python train.py --num_hidden_layers=11 --hidden_size=128 --num_attention_heads=4 --num_key_value_heads=2 --head_dim=32 --intermediate_size=320 --vocab_size=2602 --hidden_act="swiglu" --norm="rmsnorm" --norm_place="pre" --norm_eps=1e-06 --positions="rope" --rope_theta=16200.0 --rope_fraction=1.0 --qk_norm=false --attn_scale=0.177 --bias="none" --tie_word_embeddings=false --parallel_block=false --init="normal" --init_std_qkv=0.0423 --init_std_o=0.00901 --init_std_up=0.0423 --init_std_down=0.0057 --optimizer="muon" --learning_rate=0.00718 --lr_mult_o=1.5 --lr_mult_down=1.5 --beta1=0.9 --lr_head=0.00609 --max_grad_norm=1.0 --warmup_steps=200 --schedule="wsd" --decay_fraction=0.871 --decay_shape="pow" --final_lr_fraction=0.0 --batch_tokens=[8192, 16384, 32768] --max_seq_len=2048 --doc_mask=true --train_tokens=89130000 --max_steps=5721 --dataset="wikipedia_en"
Each number is 128 + 32 x the weight over the matrix's rms, rounded and kept within 0 to 255. Layers, rows and columns count from 0.

# layer 8 MLP gate, 320x128, rms 0.0688, rows 103-137, columns 0-63
[[126 104 100 152 118 112 147 167 144 111 106  84 116 135 130 139 142 109 138 118 139  76 152 131 139 110  89 111 134  95 136  75 156 135 128 100 163  78 121 183 190  88 126 136 125  87 127 111 135 135 174 114 123 165  93 131 126 176 132 104 146 107 133 158]
 [138  91  70 124 119 121 145 166 144 118 117 129 117 213 161 163 112 128 136 137 118 146 113 129 181  99 130 205 157 127  95 118 115 135  87 146 124 143 127 157 189 126 108 162 103 148 127  57 132 137 145  91  87 118 123 111 118 155  95 165 143 195 114 126]
 [135 160 157 119 122 141  62 150  88 112 146 164 102 135 144 114 136  70 104  94  69 145 106  49 105 117 132 156 106 136 109 129 136 145 104 175 124 131 137 127 133 153 100  96 113  81 168  85 157  84 117 133 167 116 100  79 121 122 134 134 136 116 113 135]
 [ 87 109 100  97  83 112  58  82 165 139 135 140 152 103 153 159 104 140 133  54 103 100  94 112 159  85 100 114 174  85 137  87 156 156 147 115 188 172 218  79 136  94 106 117 173 126 104 139 143  56 119 142 138 160 126 198 136 135 128 196 135  89 114 103]
 [139  86  93 158 134  55 131 148 148  30 210 140 108 150 121 164 108 115 104 103  88  91 156 125 156 133 156  86 184 130 126 163 161 188 168  70 150 116 104  91 126 146 122 108  70  66 173  76  71 118 111 133 114 177 135  89 146 179 150 106 136 197 156  73]
 [115 131 115 146 129 103 159 120 133 110 100 123 168  92 106 112 148 157  95 151 209 110 134 134 116 113 114  69 129 159 100 173 133  60 136  60 171  66 154 100 160 162 136 130 182 149 130 153 174 140 111 171  94 193 151 135 198 157 148 135  95 177  78 111]
 [101 105  99 140  88 145 102 120 127  73 107 114 147 139 130 126 107 128 124 194 124 128 115 131 193 106 104 128  80 109 130 131 170 114 149 129 158 118 108 106  80  61 126 109 171 141 118 158 196  93  44 122  83 122 107 116 154 171 150 120 129 121 180 109]
 [112 134  76 141 122  87 189 107  83 143 120  94  88 131 116 115 125  97 143 128 123 174  97 111 138 142 145 153 136 134 125 164  82  89 149 128 171 136  77  61 120 152 127 138  72 137 108 115  60 147 153 123  92 129 138 131 190 229  96 143 141 121 154 155]
 [148 168 137 112 213 165 138 157 163 169 156 105 150 175 137 123 136  94  70 120 131  77  77 109  87  96 181 135 102  84 146 110 154 114  80 115 107 120 121  96 168 101 116 172  90 113 153  49 137 190 172 115 144 113 153 137 145 112  69  85 120 178  92 142]
 [131 139 121 160 169  69 102 150 138 138 159 141 123 136 132 156 110 141 197 129  81 137 106 127 131 191  96 102 175 103 137 114 227 129 145  99 111  69 151 113 128 188 142 144 130 164  88 145 175  73 141  73 137 130  79  75 121  74 164 170 114 149 120 102]
 [ 98 105 150  99 156 130 174 145 127 118 130 131 122 131 112 155 142 158 126 155  87 156  76 130  94 109 163  98  74 157 181 125 167 149 183 149 186 151 209  62 102 195  14 128 112 157  98 113 111 155 118 141 197 195  53 157 148 165  80 149 109 108 110  94]
 [147 128 116 150  83 158 145 140 162  78 126 108 122 129 112  92 120 140 123  91 129  73  99 131  99 169 171 163 148 184 162 124 150 142 124  75 111 126  99 127  32 135  91  84 159 154 146 107 105 108  73  99 149 104 152 189 160 112 154 200 105 109  68 126]
 [164 132 214  91 134  62 189 181 197 103 155 128 109  96 117 149 168  67 156 119 138 153 142 210 169  84 190 160  98 189 191 140 170 106 164 146 127 126  34 113 101 149 150 116 170 178 123 132  96  69  39 140 128 102 156 103 128 137 125 146 123 101 192 125]
 [117 130 149 194 119 152 174 117 103 120  49  50 123 104  80 122 157 154 109 107 137 140 190 129  94  94  81  87  83 125 135 117  55 119 137 115 134 144  86 143 192  90 183 160 151 141 186 167 145 163 106 140 128 125 139  66 139 107  36 156 140 125 118  55]
 [ 90 129 155 142 111 152 130 138 159 159 157 117 132 171 129 163 101 132  79 190 136  57 100  90 122  98  85 173 137 122 136 182 122 120 144 159  79 100 142 147 144 102 121 180  68 127 130  94 117 150  84 159 148 132  96 150 134  88 125 155 107 111  96 103]
 [152 110 145 170 119 108 127 104 101 136 178 111 128 103  99  98 160 150 156 107 175 161 146 139  85 158 135 177 117 110 171 117 107 178 149 140  70 113 125 144 140 122 132 133 104  73 100 119 118  93 133 135 178 120 116  93 169 102 121 121  95 128 138 131]
 [112 155 105 140 138  91 146 101  96 131 133 161 116 141 152  82 119 102 136 135 103 114 153 125 137 111 171 107 130 101 161 117 185 146 108 118 117  90 161 141 113 128 119 117  91 158 115  68 100 149 111 144 144 109 137 152  99 126 141 122  90 141 144 152]
 [221 113  66 147 192 157 136 146 151 158  66 100 159 154 143  91 178 102 158 188 146 128 165 101 142 117 148 147 145 124 130 120 105  72 172  73 164  65 158  67 196 154 102 132 191 146 131 126 100 157 182 152  70  56 113 159 180 136 130 110  94 182 163 104]
 [105 152 125 143 133 141 146 148 155  78 135 163 129 153 105 104 141  99 179  91 146 144  94  69 152 108  87 112 129 123 115  97  98 110  82 140 141 178 102  66 117 124 154  71 103 158 104  62  92 130  76 148 114 125 120  89 111 156 167 111 146 121  98 144]
 [100 185 133 166 133  83  59 174 127 171 142  69 114 123 164  81 117 106 118  98 128 114 160 110  27 219  86 148 114  92 155 155 176 147 128 185 161 167 137 139 176 160  94 142 134  84 113 134 131 129  96 181 122  77 125 104  97 107 123  86 109 130 170 124]
 [125 156  94 208 138 142 138 205 125 133 138 112 121 133 159 126 185 102 167 102 165 164 146 126 144 136 151 125  74 124 168  88  99 143 143 160 154 101 159 112 158 104 197 119  78 154 126 174 137 109 172 119 124 144 143 137 149 116 135 105 120  91  72  95]
 [146 192 164 147 127 141 151 131 147 130  73 160 117 118 149 104 170 164 142 144 138 141  93  98 175 107  94 102 162 174 186 162  96 132 119 155 129  62  81 111 134 197 106 122 111 114 119 133 147 111 120 112 127  71 117 137 144 129  95 126 112 114 145 116]
 [134 173 111 170 166  91 171  73 228  98 164 129 131  76  88 164 153 140 124 154  90 158 173 125 182 104 175 128  88  86 142  98 142 123 121  88 123 145 128 182 161 120 146 143  95 177 160 155 136 164  72 136  59 173 149  90 124  97  65 193 156 124 108  83]
 [ 86 153 113 111 135 147  84  67 132  77 111  86 117 128 107  66  80 112 131 153 105  47 181 131 153 144 116 124 174 127 166 121 142 135  93 145 142 127 170 166 181 126 162 104 154 139  85  90 138 168 106  63 150 124 150 127 122 145 132 112 141 105 155 129]
 [113  76 176  92  78  47 123 135  53  52 183 124 108 133 106 143  88 165 111  89 158  96 162 117 143 105 128 163 146 153 203 139 165 133 142  72 116 166 189 186 179 117 147  93  77 163 133  64 128 165 149 113 192 159 115 107 124 135 111 168 107 168 152  75]
 [ 94 149 103 130 150 122 201 137 161 126 240 166 104  60 118 169 139 147  94 128 114 154  72 208 134 187 152 125 180 137 132 137 171 158 191 122 105 170 162 104  85 120 163 198 117 136  67 100 141 156  82 153 138 129  21  95 144  84 102 140 128 139 173 161]
 [119 127  90 151  87 105 185 102 173 121 127 141 115  80 155  27 136 120 153 104 137 126  85 119 100  81 177 139  98 113 107 138 137  84 169 110 144 151 144 153 123 144 144 132 121 114 114 158 143 149 150  86 124 139 111  78  97 171 121 116 145 124  92 189]
 [ 87  71  99 128 239 155 145 160 164  74 184 164 133 146 117 109 100  87 105 114 120 147  98 101 157 127 170  96 117 140 194 122 168 132 126 146 121 169 175  94 145 139 106 165 124 148 193 116 133 195 129  95  98 159 126 151  61 107 102 116 180 147 105 109]
 [ 59 141  91 135 114 122 130 164 162 172 144 165 152 111 172 119  78 105 121 175 119 165 141 112 111 211 115 187 145 151 108  78 130  90  79 167 109  87 128 105  88 128 145 119 141 115 101 119 193 126 141 128 119 129  41 196 190 157 120 160 109 160 117 151]
 [168 145 144 110 158 131 118 129  90 203 181 145 129 165 135  84 156  98 150 178 131 119 135 119 152 155 102 150 125 108 152 104 157  73 143  99  74 113 154 106 115  73  67 136 127 140 151 146 120 140 119 133 168 150 121 116 117 138 127 124 146 121 123 134]
 [131 170 134 111 139 142 150 161 100  82 107 143 109 166 129 122 152  90 125 105  82 161 188 131 171 146 125 122 142 149 115 124 171 178 130 110 188 141 107  95 150 139 108  96 140  94  95 120 160 127 151 133 178 103  85 164 147 142 140 116 150  29  97 143]
 [ 71 146 107 104 132 153 117  73 125 111 164 145 122 110 131 102 181 138 106 119 127 182 128 129 161 123 120 119 118 100 156 121  75 150 143 136 103 110  91 122 111 111 194  93 121  85 112 112 180 138 123 156 116  83  83 142 124  79 143 130 138 115 141 137]
 [109 162  87 129 104 125 131 120 125  57 155  89  61 158 117 137 113 126 160 137 126 114 123 136 105 116 155 128 118 125 140 128 116  73 145 196 119 122  79  80 109 128 119 113 136 140  88 155 144 118  88  85 113 154 131 190 146 156  74 124 151 104 106 134]
 [129 119  96 118 157  90 119  90 121 123 172 117 113 142 122 116  63 104 124 102 153 163 145 129 101  30 136 184 153 142  89 170 121 102 176 154 162  93  98 136 156  87 156 115  83 102 116  95 182 144 105 111  92 156  89 113 118 199 154 100  81 154 160 154]
 [135 103 121 146  87 124 117 140 110 112 126 156 139 185  84  81  94  78  94 132  95 134 134 104 195 165 135 165  24  58 173 132 115 120 117 110 126 130 156  83 117 154 155 147 148  80  88 151 101 119 150  64 157 106  93  98 156 112 120 125 144 101 161  86]]
# layer 8 MLP up, 320x128, rms 0.0667, rows 103-137, columns 0-63
[[117 109 118 128 141 139  88 111 135 144 138  92 145 128  96 103 133 150 144 141 126 160 187  74 105 101 109 129 140 115  94 158 134 140 130 111 128 140 153  69 112 130  68 141 144 145 133 124 143 149  86  47  49 195 158 131 160 139 161  94 158 165  73  53]
 [110 107 158 124  63  68  86 138  92 126 123 152 151 159 117 100  93 200 156 113 134 171 147 118 160 168  99 135 114 135 110  98  72 113  94 223 105 155  98 155  93 150 134 136 149 108  97 108 197 102 111 120 108 102 138  88 128 111  87 187 163 139  80 153]
 [116 177 107 154 145 134 118 149 161 203 183  80  99 146  92 134 121  61 123 138 160 127 140 192 147 141  83 149 123 171 128 128 125  96 173  79 156 125 149 138 112 104 135 146 141 121 138 115 148 176 163 183 174 134 167 158 126 153 139 100  96 142 102 157]
 [171  49 132 119  84 179 107 131 131 130 132 123 128 121 172 115 144 140 131 133 155 189  94 149 123  49 100 165 107 153  84 174 110 128 107 199 155 113 109 122 116 169 153 143 125 136 139 103 150 142 176 139 188 113 159 133 117 141 108 136 205 183 111 169]
 [102 127  99 116 129 111 153 139 126 135 184 176 128 138  66 161  91 128 111 165 123 166 144 156 101 157 201 128 137 250 109  94 150 160 112 116 136 151 139 115 144 132 168  68  69 101 116 105 139 151  73 128 139 113 127  72 131  87 126  87 177  80 201  92]
 [110  77 108  74 189 146 193 118 139 120 172 176 151 102 131  82 137 171  62 109 116 116 186 159  96 127 122 104  96 166 122 111 151  59 110 124 171 168 137 123 131 110  97 125 119 111 142 139 135 123 133  90  46  97 202 201 220 128 109 149 103  92 138 131]
 [ 99 131 102 129  89 101 113 119 187 137 145 134  97 120 149 121 105 155 134 149 185 157  94 128  51 133 107  81 146 119 151 142 148 112 176  98 106  90  73 123 177 111 110 145  83 146 104 120 139 101  82 108  91 125 128  82 124 130  80  63 125  50  84 145]
 [141 154 107 117  77  93 139 117 138 157 132  73 168 186 153  92  98 132 119 133 178 127 127  77 108 138 119 159 178 175 136 217  80 114  66 158 148 211 102 121 104 110 131 194  92 141 106 106 147 157 126 124 145 143 188  33 175 121 131 112  88  55 165 148]
 [104 161 108 169  82 107 138 139 139 146  83 142  69 174 149 189 160 122 118 137  74 164 166 116  79 137 125 146 159 179 143 145 122  94 152 120 126 113 169 110  86 119 126 103  91  91 159 120 112 146 110 142 118 103 135 122 120 174 170 165 186 123 148  99]
 [ 92 134 112 124 163  92 127 144 145 136 196 128 151  95 111 125 141 101 162 117 106 116 127 113 116 123  88 151 134  60  88 107 200 132 144 110 111 131 215 163 211 154 107 109 121 134  70  91 114  86 145 121 129 130  87 122 121  95  93 150 116 149  96 168]
 [134  98 209 139 100 189 112  46 105 158 123  90  81 156  78 161 149 157 114 203 138 137 200 106 164 107 105 133 120 132 165 120 119 125 106 122  77 161 153 187 117 131 153 178  87 113 160 209  91 115 120 139 114 118 117 230 138  92 180 105 221 109 126 152]
 [165 122  92 142 112 143 129  83  71 144 139 141 104 162 133 127  95  85 126 152 163  80 174 137  98 108 182 147 123 108 134 132  83  39 110 118 114  89 181 131  74 105 126 173 141 170 110 178 153 199 106 199 138 150 120 110 151 164 113 120 143 109 131 188]
 [ 91 138 146 100 104 198  67 119  81 129 127 161 142 177 138  92 132 179  91 137 150  71  79 112 129 107 151 152 137 134 134 108  86 169 146 101 166 119 145  94 145  51 128 143  95 119 161 125 111 154 174  73 131 179 150  76 142  58 120 145  76 145  76 113]
 [176 146  49  67 119  63  92 174 182 112 145 139 146 147 164  92 163 130  35  96 158 196 130 125  84 105  72 134 161 112 167  91 114 104  68 104  88 157 140  70 172 152  73 118 140 167  76 185 171 161 175  65 147 176 186 151 176 170 133  49 119 153 115 113]
 [134 129 108 104 150 162 123 152 134  98  97 164 161 136 151  94 116 149 103 172 116 137 153  88 135 152 127 217 109 177 124 170 133  68 154 144 192 145 132 124 104 135  95 104  77  72 155 123 143 112  98 110 105 137 153  74 155 101 115 114 109 124 163  27]
 [ 62 131  90 165  97 123 130  78 133 113 113 128 105 116 110 194 141 119 127 116 132 137 111  86 162 133 130 115 123 137 111 150 154 104  84 148 171 110 135 145 115 154 148 127 141 121 140 101  83 101 114 131  87 125 188 147 112 177 133 136 122 129 135 121]
 [159 115 145  93 160 140  98 122 158 107 135 151 127 164 104 110 159 163 138 126 137 128 142 151 138 115 103 145 138 107 116  59  77  95  87 141 165 129  98 164 120 107 126 129 132 142 105 136  85 139 174  75 181 129 131 166 158  92 135 155  90 125 100  75]
 [131 133 145 101 114 125 152 162 164 125 126 189  86  95 141 202 114 117 142 118 162 135 173 182 124  79 124 157 109  90  68 230  21 136 147 140 145 124 172  92  94  99 145 115 128 150 163 172 102 117 141  70 210 127 127 136 208 100  82 138 126 107 110 148]
 [159 143  65 145 125 155 171  97 124 131 151 152 124  93 118 131 143 143 125 172 133 157 123 115 149 108 183 139 151 105 130 129 183 100  82 124 214 161 119 144 140 144  95 113  88 104 117 139 143 112 103 166 191 144 134 104 129 106  98 152 124  93  97  24]
 [112 179 152 137  89 147 116 153 137 128 140 153  98 138 146 122 133  98 120 117 138 172 102 132 119 120 105 113 243 133 159 123 105 131 164 182 138  85 131  89 140 168 125  90  86 159  83 102 175 148  98 104  95  27 101 102 142 137 123  70 138 105 113 141]
 [136 141 161 138 147 114  67 127 108 163 161 153 152 105 153 130  83  67  78 124 117 178  52 130  80 111 166 125 170 137 158  52 109 111 105 140 174  70 178  86  92  97 172 130  99 166 104 109  85 168 127 141 129 102  83 107 131 147 128  96 104  91  86 122]
 [183 154 129  81 145 137  92 105 107 167 151 113 158  90 116 165 153 172  98  78  95 135 115 149 116 136 165 103 162  67 186 151 123  60 131 163 140 142 151  87 131 175 126 107  61 114 100 143 163 132  75  77  88 128 104  72 140 156 158 130 161 143 159 104]
 [107 158 139 154 189 147  80 103  94  81 154 129 164 181 109  89 149 110 113  98 161  41 176 122 109 140 116 124  69 130 138  91 155 143  91 126 104 132 127 151 150 121 157 163 113 123 177 124  68 124 138 195 147 216 130 126 164 103 135 152  60  87  83  95]
 [136 126 102 121 100 142 111  71 178 126 170 132 125  86 131 150 118 133 148 124 152 134 135 162 132 161 179 118 104 122 124 136 189 180 147 163 131 127 140 156 173 144 113 113 152 143 123 126 179 129 194 138 148  89 101 165 165 135 120 128 103 153 132 171]
 [ 94 139 166  87 141  86 120 110 119 118  84 164 102 127 143 186 130 156 169 130 111 100 143 104 115  84  99 125 121 101 105 133 147 107  88 117  96 176 139 127 151 102  92 111 173 123 106  76  95  54  90  92 144 129 120 116 119 120 128 175  98 112 132  86]
 [127 136 144  96  78 157 104 148  98 154 120 169 189 153 109 194 131 150  95 120  75 113  85 156  76 126 129 128 179  60 140 175 169 108 139 119 151  88 130  84 134 113 140  89 147  71  61 144  73 162 130  95 126 113 131 134  55 137 143 143 122 111  74 112]
 [160 123  94 130 106 187 121 111  81 144 137 174 103 137 156 142  98 144 149 108  93 163 150 140 112  96 123 103 165 176 125 122 117  96  98 181 151  79 118 107 144 104 140 153 151 148 174 113 152 155 124 143 121 130 120 173 128 176 134 147 124 156  69 134]
 [157  93 143 121 116 216 197 174 105 158 114 143 160  89 126 180 120 140 167 119  87 129 147 158 128 181 102 135 101  98 115  98 137  70 132 126 127 180  76  26 149 119  91 111 120  84 133 136 152  88 141 135  89 167 105 113 160  87 151 113  94 178 146 154]
 [140 133 134 146 124 215 147 146 111 141 110 154 139 129 145 128 116 209  81  72 101 110 116  86 178  80 155 136 142 144 140 120  75 191  97 104 173 159 111 163 106 149 154 184  70 149 137 138  90 170 152 107 158 113 138 107 112  49 137 110 120 192 176 133]
 [187 179 155 109 136 116 114  83 101 198 139 183 167 135  69 104 155 143 131 111 180 104 143  71  82 129 116 111  84 135  97 142 117 141 165 127 111 117 124 119  88 105 122 149 128 147 138 122 102 107 161 131 127 132  93 121 152  70 102 151 135 144 173 117]
 [127  89 157 155 118 109  92 173 146 118 127 107 109 148  71 170 119  80 179 162 156 141 157 166 117 139  99  82 157 148  83 192 189 174 128 173 118 137 104 154 116  96 210 109 147 124 101  68 116 132 123 107  85 126 117 101 102 144 175 138  96 109 138 132]
 [124 154 167  82 124 119  95  95 131 164  58  94 150  95 143 173 123 148 135  85 110 136 133 170 170 142 140  78  88 201 123 163 139 122 126 190 142 141 130 160 121  93 110  70 149 141  98 132  94 133 127 107  68 141 152 121 112 140 157 132 134 142 145 137]
 [164 113 113 135 174 130  73 100 112 125 126 130 101 146 148 141 137 123 102  82 154 157 155 111 135 212 127 121 138 118 104 122 169 126 117  94 108 114 190 152 153  95 175 131 134  90 140 101 180  82 130 161 186 146 166 116 107 109 141 113 122 146 159 114]
 [139 142 133 129 117 175 121 197 141 117 148 173 184 117  82  89 133 190 106 121 122 116 191 126 136 119 157 193 150  89 154 127 159 120 171  88 147 122 146 156 145 132 106 101 119 144 125 106 121  69 172 138 122  96 131 112  72  90  71 108  95 129 171 132]
 [146 146 116 143  65 150 193 126 110  72 125 152 118 243 149 213 127  62 200 112 114  78 121 113 132 133  94 168 114  79 128 117  80 131 121 149 112  86 170  57 123 108 168  82 102  95 131 167  80 150 129 115 137 159 105 142 178  96  83 151 118  96 161 167]]
# layer 8 MLP down (transposed), 320x128, rms 0.0593, rows 103-137, columns 0-63
[[121 118 126 137 134 152 134  95 119 115 126 158 137 120 170 135 117 139 117 135 149 169 124 134  71 142 114 128 128 161 144 107 121 105 166  93 117 112 115 117  93  68 104 122 150 134 118 123 142 142 146 132 134 109 127  89 131 127 142 149 127 147  94  81]
 [151 141  98  98 116 103 145 126  76 100  90  77 133 163 109 113 111  90 116 133 121 212 146  97 111 149 105 157 130 115 125  98 127  92 170 177 159 111 115 114 131 124 128 123  89  97 161 119 146 145 110 134  87 194  80 114 148 161 162  93 133 167 108 187]
 [158 137 107 141  76 145 149  94  98 155 131 119 149  83 161 166 127 177 127 153 112 130  87 130 123 166 143 156 134 169 100 106  83 149 108 170 136  97 131  97 115 144  92  90 165 116 118 112 105 125 131 102 110 112 108  94 107  55 113 140 128 131 121 151]
 [130 135 140 124 121 139  84 175 137 109 169 151 141  92 121  87 124 145 152 173  94 167  95 110  98 207 120 163 108 150 160 153 206 106 182 168 103 147 129  99 118  74 135 103  95 159 133 101 171 156 113 150  92 115 188 118 116 101 156 103 147 105  54  76]
 [128 150  92  99 154  91 118 130 173 139 138 126 113 122 101 105 211 102  83 125 149 103 124 106 158 111 140 118 135  85 172 171  78 138 126 200 126  85 174 116 157 138 159  75 100  66 119  80 149 141  79 135 200 136 222 112  83 120 170 102 166 107 118 127]
 [121 159 115 135 177 164 119 117  81  72 185 120 123 118 175 129 133 139 133 137 147  67 201 100 133 112 113  71 156 105 128 124 160  88  86 104 120 108 152 125 112 134 142 143 143  89  89 124  72 107 106 145  81 139 183 148 147  73 142 109 181 175 193 136]
 [134 103  97 136 158 148 135 119 141 156  76 114  91 114  83 111 100  77 167 178 117 104  84 112 178 117  99 195 171 164 160 120 148  94 124 119 143 147 114 154  84  91 216 127 122 132 109 123 150 126  97 123 111 185 155 173 156 119  94 139 152 212 134 154]
 [104 139  79 126  91 134 136 172 102  87 125 105 132 129 129 169 162  66  97 133 133 165 126  94  97 151 160  99  92  84 134 170  77 130 120 141 188 145 129  84 111 116 167 135 141 171 112 100 121 127  86  99 136 109 131 121 213 143 113 123 125 124 116 170]
 [ 91  95 142 130 126 116 135 129 107  67  66 141 157 119  98 137 152  86 105 121  84  88 149 160 134 104 138 173 114 125 120 135 107  96 125  61 159 143 107 161 104  70 133 113 145 128 141  96 116 101  94  22 103 135  83 103 161 113 112 123  72 104 160 112]
 [136  69 168 131  78 121 140 140  89 139 119 100  91 146  93 166  89 134 125 122 144 133  70 105 157  86 127 137 125 110  93 124  90 168 173 152  88  91  69 150 146 161  94 150 123 127 128 107 168 128 110 102 145 201 110 104  98 150  90 162 124 104  79 122]
 [123  66 121 132 121 170 127 168 115 164 135 124 135  77 133  64 169 117 113 162 134 131 121 150 220 125 146  93 146 173 154 110 107 166  85 105 152 117 118 163 165  58 186 120 100  87 145 103 117 105 131 113 116 128  74 169  55 162 122 174 142 128 142 158]
 [ 95 136 151 131  28 205 125 185 122  44 131 162 110 117  72 159 141 102 110 165 150 110 181  91 219 102  82 167 184 129 124 134  82  74 111 124 141 131 102 122  90 166 105 125 137 166 122 119 187 129  42 158 100 125 152 156 135 115 157 151 107 147 115 142]
 [159  94 156  95  92 137 132 123 103 179 136 141 170 143 123 136  66 155 149 104 112 122 166 143  84 148  74 120 134 161  91 136 161 134 108  80 143  71 145 126 161 121  78  90 157 153 132 155 187 115 210 120 112 107 117  88 194 183 134 145 135 230  98  86]
 [ 77 157 119  72 194 134 154  94 104 197 164 124 170  94 156 152 127 103 188 150  93 126 148 142 126 124  95 111 188 148  87 139 161 159 108  90 165 105  88 155 135 148 158 169 104 147  50  99 176  86 115 146 127 150 113 156 110 124  83 136 148 156 147 151]
 [112 143 115 126  97 186 140 120 127 151 123 121 114 134  73  84 104 103 149 142  57 117 127 121 143 128 151 125 110 146  85 136 128 135 149 149 100 157  84 125 115 137 135 153 151  44 100  99 155 112 124 141 135 138 132 142  85 133 158 169  95 105 150  78]
 [159 133 111 142 184  83 131 147 141 137  98 145 127 132 128 158 147 126  94 121 117 146 133 126 137 111 133 114 170 145  95 101  88 149 145 144 139 177 103 104 129  61  67 127 129 142 121 122 139 128 120  76 130 118 156  79 122 123 114 115 124 165  87  75]
 [126 180  91 136 126 150 145 162  93 158 125 123  92 132 153 141  90 125 127 154 144 137  44 137 103 148 112 106  89 101 155 173 158 129 124 149  93 104 167 125 112 156 164 155 141 142 100 136 140 131 117 163 147 102 127 133 125 126  98 121 145  96 150 113]
 [137 118  64 128 118 106  88  91 125  39 141 188 148  61 134 157 160  58 101 110 113 142 124 103 166 142 172 115 182  73 134 163 176 151 158 130 148 100 142  90 123 187 135 103 123 169 105 110  55 175 198 141 151 186 166 106 164  99 201 196 127 137 128 128]
 [137 115 100  81 106 109 114 142 151 136  65  96 170 147 107 163 137  76 110 171 124 165  92 108  94 123 202 161 113 118  70 164 116 100 138 149 122 119 106 128  95 115 137 147 144 147  99 150  74 118 116 155 142 151 162 109 121  89 124 149 132 139 145 122]
 [136 173 142 134 145 142  90 140 171 130 145  90 155 148 154 167 125 176  82 130 170 158  60  50 160 170 169 144 183  76 135 190 156  82 119 135 115 159  80 109 161 137  56 132 180 166  99 139 129 143 136 155 150 128 137 113 139 133 150  78 141 137 135 165]
 [140 106 109 135  94 131 109 158 168 161 112  59 132 129 156 130 156  55 172 150 205 174 162 139 163 156 105 145 111 161 151 199  90 148 166  89 124 127 128 129 136 149 122  80 145 197 143 105 134 108 149 152 110  93 162  78 133 103 144 138 113 162  57  80]
 [120 122 121 161  88  50 139 100 186 127  86  89  96 112 110  97 127 121 140 130 153 127  94 129 145  96 160 152 129 122 115 152  99 104 141 113 103 104 147 149 173  98 125 133 166 116 122 127 151 110 172 178  91 146 108 130 112 116 140 110 153  92 169 147]
 [159  76 133  94 152  69 118 176 138 157 132 118 146 148 123 144  53 125 151 148 126  82  93 144  57 187 104 165 156  98 133 146 159  89 141 104 158  81 163 137 167  55 147  87  25 132  94 170 102 120 130  83 105 100 128 141 143 149  64 151  76  85 150 143]
 [ 79 109 125 169 128 169 161 129 195 191 122 128 123 181 146 125 143 126 107 111 140 121 106 147 108  82  73 131  55 139 118  77 125 124 126 167 148 176  90 124  77 138 143 140 170 144 142 121 143 165 186 117 163 156 166 136 167 161 185 165 143  95 102 102]
 [ 95 154  88 125 177 175 146 101 159 180  64 153 137  95 159 157 190  99 172 140  94 102 107 128  92  96 139 105 141 120  97 169 170 158 154 194 152 174 108 118 159 172 147 145 171 142 119 145 115  55  91 128 116  59 133  91 144 127  60  74  76 165 119 122]
 [ 92 134  81 115 118 102  93 104 125 176  79 164 142 197 108  27 116 164 116 140 150  81 140  68 128 166  90 130  86 155 158 154 109 139 112  90 125 120 166 113 149 123 100 116 125 113 167 127  93 149 183 128 161 111 153  89 144 184  91 182  81  95 107 125]
 [ 88 141 159 150 143 158 196 126 140 115 131 122 131 164 112 121  99 138 145 148 205 118 140 158  91 133 112 205 126 101  99  86  62 160 103  89 104 129 177 153 155  97 167  63 179 148 147 138 119 135 110 111 179 130 154 144 129 108 107 139  95 144 158 174]
 [131  95 158 126 137 143 142 136 164 166 142 155 140  99  85 161 116  90 135 144 161 123 211 119 158 102 113  76 113 151 146 122 128 109  71 119  86 172  93 163  86 173 121 184 147 108 147 130 174 138 114 131  86 215 178 136 143  84 128 108 121 162  92 165]
 [165 113 154 125 121 143 149  94 187 132 162  77  91 130 136 164 164  71 139  80 140 138 114 132 128  77 155 128 106  77 114 151 205  62 199 106 183  82 126  77  93 135 104 126 113 123 152 143 118 115  84 142 174  70 143  78 119 131 114  70  75  86  76 127]
 [104 143  82 143 100 121 113 129  84 162 161 105  97 139 133 102 117 171 130 145  79  70 112 101 170 118 169 132 101  95 122 102 210  87 155 127 140 144 129 129 151 183 185 165 154 145  99 164 134 113 104 159 102 139 124 155 147 146  99  85 113  98  90 123]
 [126 120 147 178 166 184  30 177  94 152 101 178 135 112 180 141 129 135 144 143 168  84 130  95 167 110 115 160 151 113 134 123  85 143  78 125 132 153 203  85 154 126 169 136 158 172 136 140  76  91 145 101  70  76 122 140  58  91 111 166 103 107  94 109]
 [149 133 144 150 122 144 129 124 143  69  74 145 131 112 135 139 167 153 147  95 127 138 200 180  69 110 129 186 144 122 178 161 112 154 189  74 150 114 105 151  61  76 101  91 193 168 142 114 136 142 127 105 124 124  91 100 123 149 109 160 158 134 125 137]
 [158  99 200 118 121 174 128 163 125 125 152 152  94 130 148 136 125 129 131 116 121 119  70  55 144  81 113  83 115 156 103 111 135 107  88 118 166 146 181  79  85 134 127 143 182 155  99 120 107 114 109  62 122 135 110 118 139  89 148 160 157 146 141 133]
 [ 89 171  90 127 127 160 155 160 134 119 115 167 121 193 197  94  94 150 112 128  40 121 168 136  78  98 158 131 116 120 111 157 183 178 123 104 103 141 143  77 119 137 144 157 120 179  90 104 130 106 181 166 140 182 119 130 166  80  94 169  99 104 138 149]
 [130 131 107 115 114 115  80  88 131 137 163 172  90 161 137 115 155  92 157  82  41  78 179 199 153 130 142 174 147 101 142 126 140 142 113 146 122  93 185 143 148 199 152  62 114 160 106 117  94 156 110 126 132 121 178 165  87 130 183 164 114 148 148 145]]